Weights of a small transformer language model: 9 heads of 64.
Each number is 128 + 32 x the weight over its row's rms, rounded and kept within 0 to 255. Layers, rows and columns count from 0. Numbers have three digits each. The size before them is the row's rms in percent of the matrix's.

# layer 7 MLP down (transposed), 2304x576, rms 0.0415, rows 401-423, columns 0-143
100:143130120164110185182145131132130098081112115173120133125103157123102118128131110136103141200151067111149128117116099142142083157198106123225106117112121162112090113164113087141110104143215136069135139086131138138104187111146108105077150161152141175148169116144137101133173187123098133097155098154146138115143167162124181153136105148115121159123144122130141133094157151114164137094110157166087126159134120101192158097123123177100161
102:127133094085138159155187140110131192123134104169086127111116137084164060110159166075184122152094070074133083139129176104157103089093139085144124094132154162061162130109170133174145121078090115110120140132128125079113129133185095106132099152158102054109162072113064147177182133148139133112145151147169124082163102104173107084203102202132147141151077090152178133083099142082168068109124127095151123167099167154160193152116113154082074
111:094118162146117163132139126156116144037101109119148166120073082100180100100156150144167078114092150153142164145105088117120136131108148163136168125125149099123132149087205121192063147146182129108161212138127113149096130116084128124119157091128173103088105051107130136123151150126146121117176155090127132152184145091090147067148154138165125120226100143158106141162074085119133125142131127178118149157135155049125178159117175149161164
101:153075132088131133158101144155113154158088134109139147127141114092076116094092131149157143081115152123140128193195118044107099111145169132199135180107100084114181129143180085145151113149074100083183109052169097145062145134112148111123136166076069145140109174175130175114118138172080139084115127155134140162125100164147154121135105183164122099129053171155143138160120151208089107133116090105193066127126174120106125068118142121134143
100:140140144099114158090139106128100098091135203143124140156115167076147120102080135161096156094113149112129157163118128165127070094147130157103089113092109102081116092137141122140069144113155156151109134092124119134102047065151101149168099132139138142075150135113144158161136149138104168161087155121117024141139186127107124169153075111118170123139146106162104134131077160108124133111219129122173133159109181172152173100158089158159120
100:145160103134143177146083094148126097117097139109121066115186165114099145158088137080106071152170169091086125123110185149095198084112109143110126125101113169196192098161142163113151081134092115096132115131146206164168163084064101123170170164147074156136163130175128195085119149113060070125105177214115113102113121129149093086090093148114176103162126171113053135135112147126096152081133138113148117135168015122147091145117080182081113
102:104062104110083135124092151130142201154114126145133145120143101163152133110118116121126065115143120152149147122153140097173160126112113150124139097178118142105165130126172132141174072103155088121089145161141052148090113145155144144143181097100182151139129097161103122109117129077144129162118139145171094082120061069146171062255104112150106131137131125141189139200058153160103207143174112164141130088108111143181153141071177129146098
098:144127100120110111103110119108125130132103177072107097094130168140141136149121101095071109185177144166156104149116086119124090109122155151105140144165129101142059151103082198134108139226131178130089136122131149217128171120135079157127133137165040161077173057168139088073120150100172129116152145128125135104111096116066132129147166123141187119172073089127086144180137134146120176139118161083106120099106044215094108170086188109180073
105:087118123150127177089125150131127164120155069128102119077134155151107134102167184134090093060120113104109148169077137162205113137153085090145139151138100133127080113154121174123172110075135159122114121105098160159106088142121151138096166167167098165059124184123097095128108165099101144131127187119200122160098106104168122138071133128149123113129161143124208145103143134121093118072099129087117113160119146114143164139138116116128167
096:131126089119100173176138120096097081154129119156144089124142136174093137191119144065132081146098118169149130110114168115133121125087113133081177115120089057131047132095205136112084151109168168094129134180160169136160109146151146111141221202112135145116137150066134154117119126171134118172151097054173081080118138122174178137138113112125109128109105166152087138088172143150113143078060149166109087120174099147117155155092190102195142
107:181122097112103084130125109137133140194152092124089177114118097151119102156124164105090175150130124112133087079130147056070131144161162126112180105081141076202096145132118173043148199129081144128188111134146067145129156113111148069149106096111110087191118145086172087128155229131084088072150065065117154108057174153075111133093170175106123127117085111138098115086127122126102093108158090121102091137195152121105124171105102161157196
099:129083153155106140130150171198155128149137073154096124137145057153084137170133150041187151120127189183177125147149170158167183090073139118122199112140122200139119125135182144201121146171206165122088121112063133088133092161191145157122122096122132143133137186089106093115109107180166084107149116110065108132098104132097141146136157111065154126127103161111099171109143157133206146109116119161113151115151130135164142103097108141151109
099:089154144140188134142169130059135104095053109178161143084115241139145116081111097113111115079123113114132126143086159133106094172164121196147135102084175148083090113192205085149117175146133154096099178081098127166116094140147162109106178140117134144184112143107119132136124167106118119120113113134152132158123056201094118132146191200120092102148163105083096150140169168139106091134097086089094112085150160173206142177116142105109073
089:097086165135094109191130138093135143118129112149145135056110110117081134154169145080119158149123116172147113169098149099151083127116116157153150097095114136158143136094106170131088139163126093168143126155134151153081242122147107143118117083133191155078127135102107144172171071153129087118088119111079085133102107140151106120139125151189124132113166115133136101155113143154181115222119128165146170162081080163125168199053118079098114
097:180093121129139160145134098123101180084124179066133099132192090148146124103112219112140136124113101144146104153148088162059196136131107122130160140068087102136089163141123113152171040095069121163176107130163144160098144103126142062136116141189130159090094145076087139132158161107166119171125065126101063115106154171176183145143088120127150149152029136178088150177104133064116147165163128071170161130125111129154117077142152096134074
101:141116081195065080138136151131135125133115183130120183111147107083142078083135119131130174101148144099113137121100117123195167148135109118169192148106166147066144160065089122135101090142158147113164152105148116115140178140107147090152162132116100141114178115126162149105092139168113115189161104135143066119071102149136118091114119157119098140199109098133154092083149107119144115133065139129097134073137070165133135163131089166107125
098:068135106104077132094179098136129087145181124122079153145123132110150103071145131134115144139148114104161120191168126150204129114129128140137105107090100122123101073121125121162153180120163128092164109166083159071128147141174115125149068173131149131156080177104150134098070143192186137147137114091146107119204140100150145110151156135125075050193143140136093094096096155138115085141166082117125108126184133159115105151147105146108059
106:154146111143119070110064153149109122123126123109193140134183100170099060171111145120119171117090183174148135114158161056146122113122115134184149124121158124172173185132152120140171140158126139104090160137169156171112171127159099137139144140144068081159103093129132109131118127175123136131153129122103102099147075128119163130150084158169132141153139087118132103100032114172079133141162118084133137140143112077113094052109167135121164
106:109127143103178150102135164133156128152121088169071118089154135108087125131109117080162118163128141096186132128095154172121131111087146103119086152086078100091099102111162155089138147152082083142165106130125129155153160147128193077079084093098131070076097190092096128117185137177131113083148093182133188129129100123179157180151132104100141164072075114135129121150117113118128130126109190133152140134075149114106164079157149123124127
098:162149134085116157123113068046074142096112218160108083071101131081123117155144176098145121144121078122128134127111119133121099145054148125201140072112197147128108151106130134108134096100088112177095135130161120124091146111107209131182126121073070150098124155129125126117193066150170068101155131112130176130106151131155120157115082116080118128160168146142129105181110142157136123103131104113134154147165091172145172105169162157099113
091:126165134158082151063150093206051148125146138106164120196140118142135173100123089118092140136161124152121133155108137123139152118144142100105158182134144112196132129119142176170135066137077085108163170123143255181137091118121117146144144127127136128111076189099098162174144141101152060202117137101170073128141135166153169134082145143081137102167102152076112090139099105132123136073132123100143145128134104144189174119108113133128164
103:166091127146168118141154113140168116118133136115153131089123132120115124115093080117170107153139142102150150094143096159086162108183112154181124119140088128162163079076106066146109119101116138160057097114112137144169141101081144141143189149157120115130174147151081132113112206115110043120179123197167125134117061168069173139104163069199146145166068133155117117112119178128060178091101088118114077208121089115140121133092162069109168
101:107117097083162088155118083115082049149168145161159103131147150076148183069139170113142148191128104145130100064168184148139147122090093105117090110052159101121126127101141100197176130126134188128160117131095109114121126187132179129129132147140077170081081099179106167160179153138070153079138153125099096166132098124127104142135211137159106119141127154099107149109103155097097117161103107144114112105075168086128107088110138120166117
# layer 7 MLP up, 2304x576, rms 0.0415, rows 402-423, columns 0-143
102:085142112155122073142106118150132085207155127093117201142127140177149115154154108101126108085131105185109075139104130149107153105200087180221145131101136109135053154091125114125128147081112149112088157144076143068119162159090119185139170091087113100152056111064138134123140133062131139067114156091136161144138150149078177149072149167181182143130141173130148137116157099124183081065130099004092140095153134175208136128132116113118123
113:116090129143175067090181137168107133183114122142128206110165162115161143099102159163165113092150123165161126069194123122153146143141148104145058178180111128093134131162181079137180137149107165129118149104144127139158129161087089176121138075170123102135192129153086098129116054140157128113086140133108174167095139113176116166063110091119148155116144126149148126119142142087182106128116129142109071127111160163153112137128180180218147
096:118099124123133166118142135153095132162132130165134152115109118195143131144105086149111145123143117148088136153206146079159165126106122126098124181134118089137156108162102148209154147099150118150135129190189160134146114091145114094148127186129128091125121155127145124116131132161100137050187101128122099112141126150106131140142135102094105121118079074133209104151131132104105175120124113118127141145105089177094101126159190120162119
109:116127131119069093144101144158122142112153109088194135110102108143080139143123186169107144102163128178119172136160162122165160087100091112108143177116105179142118105132140143153194100198177109155148177175141072099133154125140139128160104122115122075130104140139146125097073164082108107170081106167166150132098117125121106111106096114152116135180149095148149155067089106160163110164139104147130170078137128116086100109081090193118121
089:145118106147196082128165112121043179119099133146116122137123169207154124113164086106097124114125171145139107148184129103108136131123123159101079047107140137107191169133058125121166161138090087146092066154123158122150116157168158103088160152084171135109202139128130101165112124098077119065178200161119116071145161116078160204156134133141124160118112122118164144156142107088126208097149151107071126120077137162107129142143101150115161
101:174134144147139117087178049192126154156041132100136121137113112152175135133108113218105110156128105151175135115133080155129174115067205160131075101125122142118200169140125177111106115148125145061129166085136140123103136151159098124106152129182186130097122094143130138123143145114099107113155113104090122137143132113140080117101154129087137133137156176106062095097158108164117092066136105087126106107121133166075154140153171159142029
095:103066124146135146120109128120088088136118123170129154122114138107118104124140097096137149083108154091142134174158141138110137136090146160073177041121136150146076087147189173158139073104158097176143126100116121201129095113086168145155126087123099138140116101106101112132126135110120140108155140094128124100127125143131149136152097085099103126121156119126153188147111127027129176161107156187192170087119134163087099153146160135113107
105:163149114080177123142178116089112157135120088067095128135125127125138171111146094160129140127125100160193113177087101156147195099187178150096130133141137166160106107130101099132196146107149155174132141145083095159104130128145124167122101074148174126151130156115138140115137094130155147132102111120099143142133108121084190180108126164146136108133181099154106104150083107160127180166105177096119137134153128145128168164074051140149108
103:112147113104111126099158126090067103107095100114149120152136133168146116083088082112151132173136147190100156063036137120195126083149096144208165143088119143111134135166102078070159152053154076070115155146092100115118133132194113147127126082036167101143220100186113147116115138095117111220064196119089081171096129104162169123159203142086158129193168154112099120107127098116154107099162114093111128121104124162130139143120113176108161
100:095137087130103151180150136130164069188142121109130153141080181054108137161085111101139149160176109116115143092183092179096161096120137153110126136128118149130095165103175103073117133117144160110148066167128092210162159043125155124143134137141100094168097179163125118155072084115160161067166101105135051130156133099073119167126174174127137146120133102151114162100171137141070140114112102081094109148115128119111177121120126236124182
116:140122169133115105106104177138139100177136142097120127107144139150118158101080141111177104098145144139101133134128128149123160082107168136106141148119159105202128155166089155151106154169073152131129139156113103102133117144162102046177101147124117038129134115111101205063071107139161143132138156127165149118104062174125179174075122140072125104146109158098113186220126123095117191109115104127088131198137117108153178201115109139114110
101:121130167106149116112101164168075104138116088155144179110179081105103148155111135146137122099144111142175096094093106114107143114081146173111139126176129139125113152082152131100113029144106063163130081157145144072146126125044108185151122162129142123113146069063134108148120137119166140106141113153068110146109187098069154113123144131046151140155118180155121108154094113132110155133157144098149102136093074097084161155150092100132152
105:126088138151147111141152174127128146130147134073154112093137153115190130169149124147044142055156156149179108133102137085185104195143111148152155135173075097138148125072125095126107124106140171107143120140110054104126128108195090134137166182148059125108083124105131169089089125152114069093131119162076113102145110153111139097129154185109083152148117091099108180124129154168150175049101136139123146182069119174128100171122092179125144
101:143135110084089156109118177154152097154112132132146137127095189106159173143094068071104164166117145085130120131110122130136097183099111156129074065163100069076208143095161172133118166120110123172115107155112139101125111136153126069149175125126151156099118100119117085090114111232156140129140181117157141149107128169143128066044136143127098140141128153177176053161158190179108101127096103161186117099198089137160190082195140144088084
102:133095159137146152118132109150095113113168161190074094092221128096154130131125125088088162169196115151107169130077184122176088140172100136111079076144087231119117101063094086157119147115057109186178155117154147112062136061129117128109127171157158199108066108105138137172151142163201133103148129121092147171126144119132186145126132115091047121062131104094149108103065078103110153098122097126143127104125115148141153126099194158080114
102:150118122171133155103162107102131115149158131083115193082174185097123082104206145169136109117124145126111153129104143068043096166169085185114096156160133096151128157089146150163118129083138132157135113086119165160130136157124136149134094083111067162118117131106193162166092129164163100100158147137184154187092126198152145160180155124185123129070099087152088144117133109114138122153075121135056115100156108143087139089116129107163103
103:197154137169095130119173152122111063072145128120079194120108151140179125147159077162134148161121159111086078125150119124175136107199100076121135161093061106122084131142110086108092175166135089059185153142139089074097066142125078112175101088176107073133111141125135069163180107176150130083095135141093114179146139087159088140132117163096129140131115113043120117104121142184108137203148126149114116122108137165122087114121099114090145
098:161062127087107084118126041097098157144159100140109139162139152173158137133101099178100146099109109124150108175089145107141145151107142159051097114084109171191164125108133131088133106076140084062154153157112153159087101091058125161115140063196179100079090162096127162181141080160144137130171116179096075096138155067091100112110077165138113109148067130075127191060132163128176127063152069086116108066149137109154141095107087131137131
092:113062122119138133123189138129203115087044122142134124155147142085110129082147114153121127076137159179126124127140127095143077141153168155144207159145125148167079143109084214176162128157155152154158130093115174118183085174126055149092174096141173145120107131096158163107084107185020107155165126149109089142124078140104099104100139170247060147072140043126153136153167101127144156112128093139110131106131116089143130140081087105071115
093:138129122182141156172098159114133175119178107171062107142062093170192138113119155087108083126148160177074116150145123145103090143093153147154114145132113100076130117109122130109130117076128104145164072105147141041138109141133130136117161127079145179147162146080219070127107141165142101094149118177072128111130083119113128108177130139105124080123160118081140133190101122136122165123177204145167073161136196126159108113124178088142121
103:090165160079114089166135101124068171103106093132103139093106103096103152146137163119123120121149120110184182112120153097127133082140111135130128143150168095175089052114150096123132079035209113138071155124109161137119095063119170113136184133064144101143171099124150127103128136131120115146160186167099149131157104148080165114189086114126083120110138170151133147101170146159170147127143157132102097121172166091118134075126182146141118
102:090106124161086143094134145109141119067189139165150103160097108099102100156151152142159163095155096129094140101108157121091089132129134082100120137143153127108197138099110163097095141133079074157123085135135127134202131120129124112119090103116125159150123081154100176090078120131147105107174097140105130109105121123119071107110088064083165101169135106046155107074180166092156142156205090139043137128138130081094151162128151139145131